From a checkpoint of a small transformer trained on Wikipedia.
Architecture: LayerNorm before each block, no biases in attention or MLP, attention and MLP in parallel.
Each number is 128 + 24 x the weight over its row's rms, rounded and kept within 0 to 255. Layers, rows and columns count from 0. Numbers have three digits each. The size before them is the row's rms in percent of the matrix's.

# layer 2 MLP down, 128x448, rms 0.167, rows 99-127, columns 0-111
104:129093151117140090193146130116115120142146153176119162102092113166120146155124119144074119127088161102129130076115126178091122156140124158161086130112122132126114107096178127113146129114088088122127144176156122160119146148121118093113124116125063108122105170105118127165121111142081128167134128180117159160153140173142077120119110177147
121:137143138152128112134137139113135129132125143130156125136128136106084128104155116104142142108136125131153165126118087122150167094144156121119132164145147108099113112106120097165135149116141142127082134118127082112129120141089123105124183119117120128090129152119134102153125102093135127156136111095120135135135081138128156164139137119091
109:132160128121155156114116141132160127085146106127103126139131162091145106105122118096130122101126101101120078123115138187107150126091113139125085130156075092133118132127192109151124154125108113148145111124154148121082125096146103102180129153152092171141162112136140131115138141122137090132147114142112148156129140199123142111135141133155
097:102117139082135100126120123121131148161103139173120141141116135113118105094160105117107140089140124104132117094121140131116174123172168116140124119152099081108062131148126125150129179143147116060122106120133122106116110152125109124169116164183079156121125153084112133121146133131124092129126129095171133136135122101104084125115100082131
095:133132101112132121119143144124153097139080107091120137160099140157145137154116153141116154129147152136139171129139119116148117165125077125163165159153139135131068101136131144139131138176186103128140135106109129131126135145133114145095113111145149133133121134121143121133152113143110126112128128094123142147149138142160069182145122096139
099:139129153138121078105156138120136109151156168123110142113168147107118158137140076137072194129093133127137117152131110130103141148160091161123110160119152160127143162161171103162129177104147156121133133151131133107148133094112162102168129110164092157130140143163121106135147159170169135138148121119136130174138142112116134140098112094110
094:106096091107080111125139139127109101145123119085109094148104124139112103108105120096161146132151097135105163155100152094126109119139102123101140177129100125112114172113147144177121117114098112160101102120120108130129088098127151109104135143157131148104121132145132092110150127138181082140107115132127133136095130098149154120110089125082
098:122099133134134119118136095115082136143094113104186134117169115135116106160095154118113100147075099122100093125149146167135130154092141121153120096146123191118120102126175147165118139190125156113120174149125123148134120132135123104134154097105120115126144137125108116148129120148163142123113124149121125111184130119062091111107150172120
092:155150116089164137088078131114151130185093101134121165135165119070118084152127143119081100152133127124114112142174110111157152103123126138175100132134112149113129111084081117103118119155147147162112115140134106108129107123125144123131126116121140151122129164149115111130122132131163140132135123125149116165123116137141118164121122109142
096:160150133118090128139116154114114133117112129143148139098118107103136112109140148124192128072089118093119128133122170181167140135112123145112129125101175106156106174117090085119142135151126159153147107066112142153132136119131143123119145133151148140150131109115121149147136116142123148114115101161158111120165148124128149131087105131103
097:117103133156087125110122120177114167105134135113092138117128160160109157143130126118162128090158126113153146113127133084123090163167160145160161126153146141122147117171133142124148110131144064105107132155164126156119102154101132099108138096162116117136146130138144102150146088113130111175100159111127119082141134116117130135121069142100
099:102132121058118127129064132117139107143114135143141120095146084111136136092158167115117155151148152113126077126144100133117122105133110127117145131118090129129129100126160127140120167136107133108144119086180148101149118120129127134136127090137128135141135164116063137099094105124117168120136108143123159105104130163133152128080135121061
097:135082164135094156160189139137143152120164111167116170107137142139128117115141088092118148127151154102117140126126129141141125071113143151149155117174137131118132159118146157155124098157122123163117132146124128139122129108132125124118152122154152152128130142127104111154158097104116100131111113164167125156139131136119110133128147116130
093:108161151108143160112147132124124147115156157097130136117064114114136123118180133079136142113083106135160090103105146151121134179114132121168145118107112141140157110117076094137147121147129077174144137101058126126066108159140116146124091111106099096124097162129179143100126101115072097073116123086150120123135126079169114099124129128137
091:136097137117134120138094149147128129124097145131172103112117103152131190109132173115148133167170134106134136138142143058100086150159108112141158130134178168120191145163127173128104130155152140100120100145138129118151119142132154139106155108087128109140123130107118136129088099155129140158142144156138085114150114128124138141087114163170
106:132100126071146147091135141156159168138133080119155113142139131123143129092135119095146192126154098141121151171109122093112126094136145125134145101136150115106115168093198136175164142153144130076134147126111141142164144112128156148126119133139109143134151110154093132133118125097115089118149123166119134125084138136095177142115155038094
106:134114136170162128085118174152137129123121156147128191120133172156111107114163096124124117117109117179150126071132132083112091111145154108106168127133143134114201103141094107125113128131103139074112130131141116138109102148116173098142097172081101178110099120177115117132130124114057100122136119115148159105099118120112123135102126153108
095:138180092161092104079109142126141099098162182133116207157156097124129120107144120156158068113114111143102160110087108151108132138122159130157152138138136155127114123154123112123120140139102125167115120097094122120122127119135134133120109147116118137140104125145107125169130165096121149125109133123137132118145094125095113156166136144157
095:121109105113113121154165106144107135111133150165130142099139149109116100113167158097106119130093140092139106146132118146142119118071133166097142100156140150110107090116110112139104143151129125138131134132147112176179098120111127109122104143113163164108134127124142103142143165126084158139148108148137156109103124113127139139109158073151
105:150121178151119124142116133108110129113184155102108154124074108158144132145141120150131091157104089178129080142129159149127095156132114150131124143164120126166148129117082110136159160122126155105149114162159139133139116134149105160080157137144140124146113109110171138119139132142106148147132120144159111120118150160132143136185098235137
097:136168115075127177153098129146107124155088159098134159152143152144127136145146147166145096133174111149129146146141103109115164085108128130127148134109129139133134104129098136143132152133134128134119075134168125099133129154119147179104092076145134161116128126134161129103147129137133141113188148110126121146114111170114092138175136128155
104:149119107160089094097158110105116156172124085121135153100126097130111123161108146120132117150090166136129128089085138113113136130159134122073102129143117140097139098145122142119104107092150110112121134103120112125141163135112129126148136106191178089109130151189129128122121145112130163164155139133101132140150133125139157117137108123095
091:128108085113158082114124130105148124131102129098077108158135136169120144137114161105073107116159089056119146129105111107157119141113161119129119085170112119137086124154191182151154093125135133128128109158087121115061118105120109119163161132133099155116167130150172129095133119164125140103159115126136118108085115149138117160080131116147
094:127151120138167096094128155165148108130140156150090122125103106131146122147134150136112119208106130115146105141107156117105124169145098144165109121118146095126123116173096099178096099122109141117140124146167132166160128150144141105156131174124123189136133125119117123112125145104082159122121116166092119135068140112136126089115137074133
100:145148124142058161109150138113164151165078129105122157102137106170119166160136119088151113140103129120136116137103159126169108130137143117101097167126134104139077133143139108126122145134174140159116144086140114109106155150124135118088112172150105143127131119109137114109147132119123175082137095042136102148111116181079096116082166120118
100:145091095172103119131161126148129148124109144129134143123164122177148124157121114167119133161157104130169119142163149135088146094147093121114163139154124108151142158108120148110097120116076153093141115141153133114157136093165146129122112143113118099142138153135136149111100104141118131135123137125076142129136159154166156137155044125148
100:114120099076092114144125121145118121103152130171147113152086141095134196128107060140107129109159111114159078090127113165072129125143126113143088109154138131135118141122163158107132144124107129136140093131125115133094108122142174152145148141117134140130087165138070130121157141130113115157100145156095165132113120106106107097137109119135
101:142088092105086097133155112142133123141106105137157105141085127137143188195114171159101172087135114106139109165178145123197092133095160135121130129142118129128110114132127144128105149121113130145124171158140132171103142121134141138126104128138136171126163146119114112128122128146171123111125145103113141128090137101125122139135154126163
096:133145123123064171187157119178104139116144147119137157109154132137129158108148168084144078124132125099135172125175144115148164123104156129133114156153114088125096129130094166087098131108173122132144118131158132146107115128165117156143151160135080114131162173114112148128110092159131096152100089140140158126136131144131136132073137136189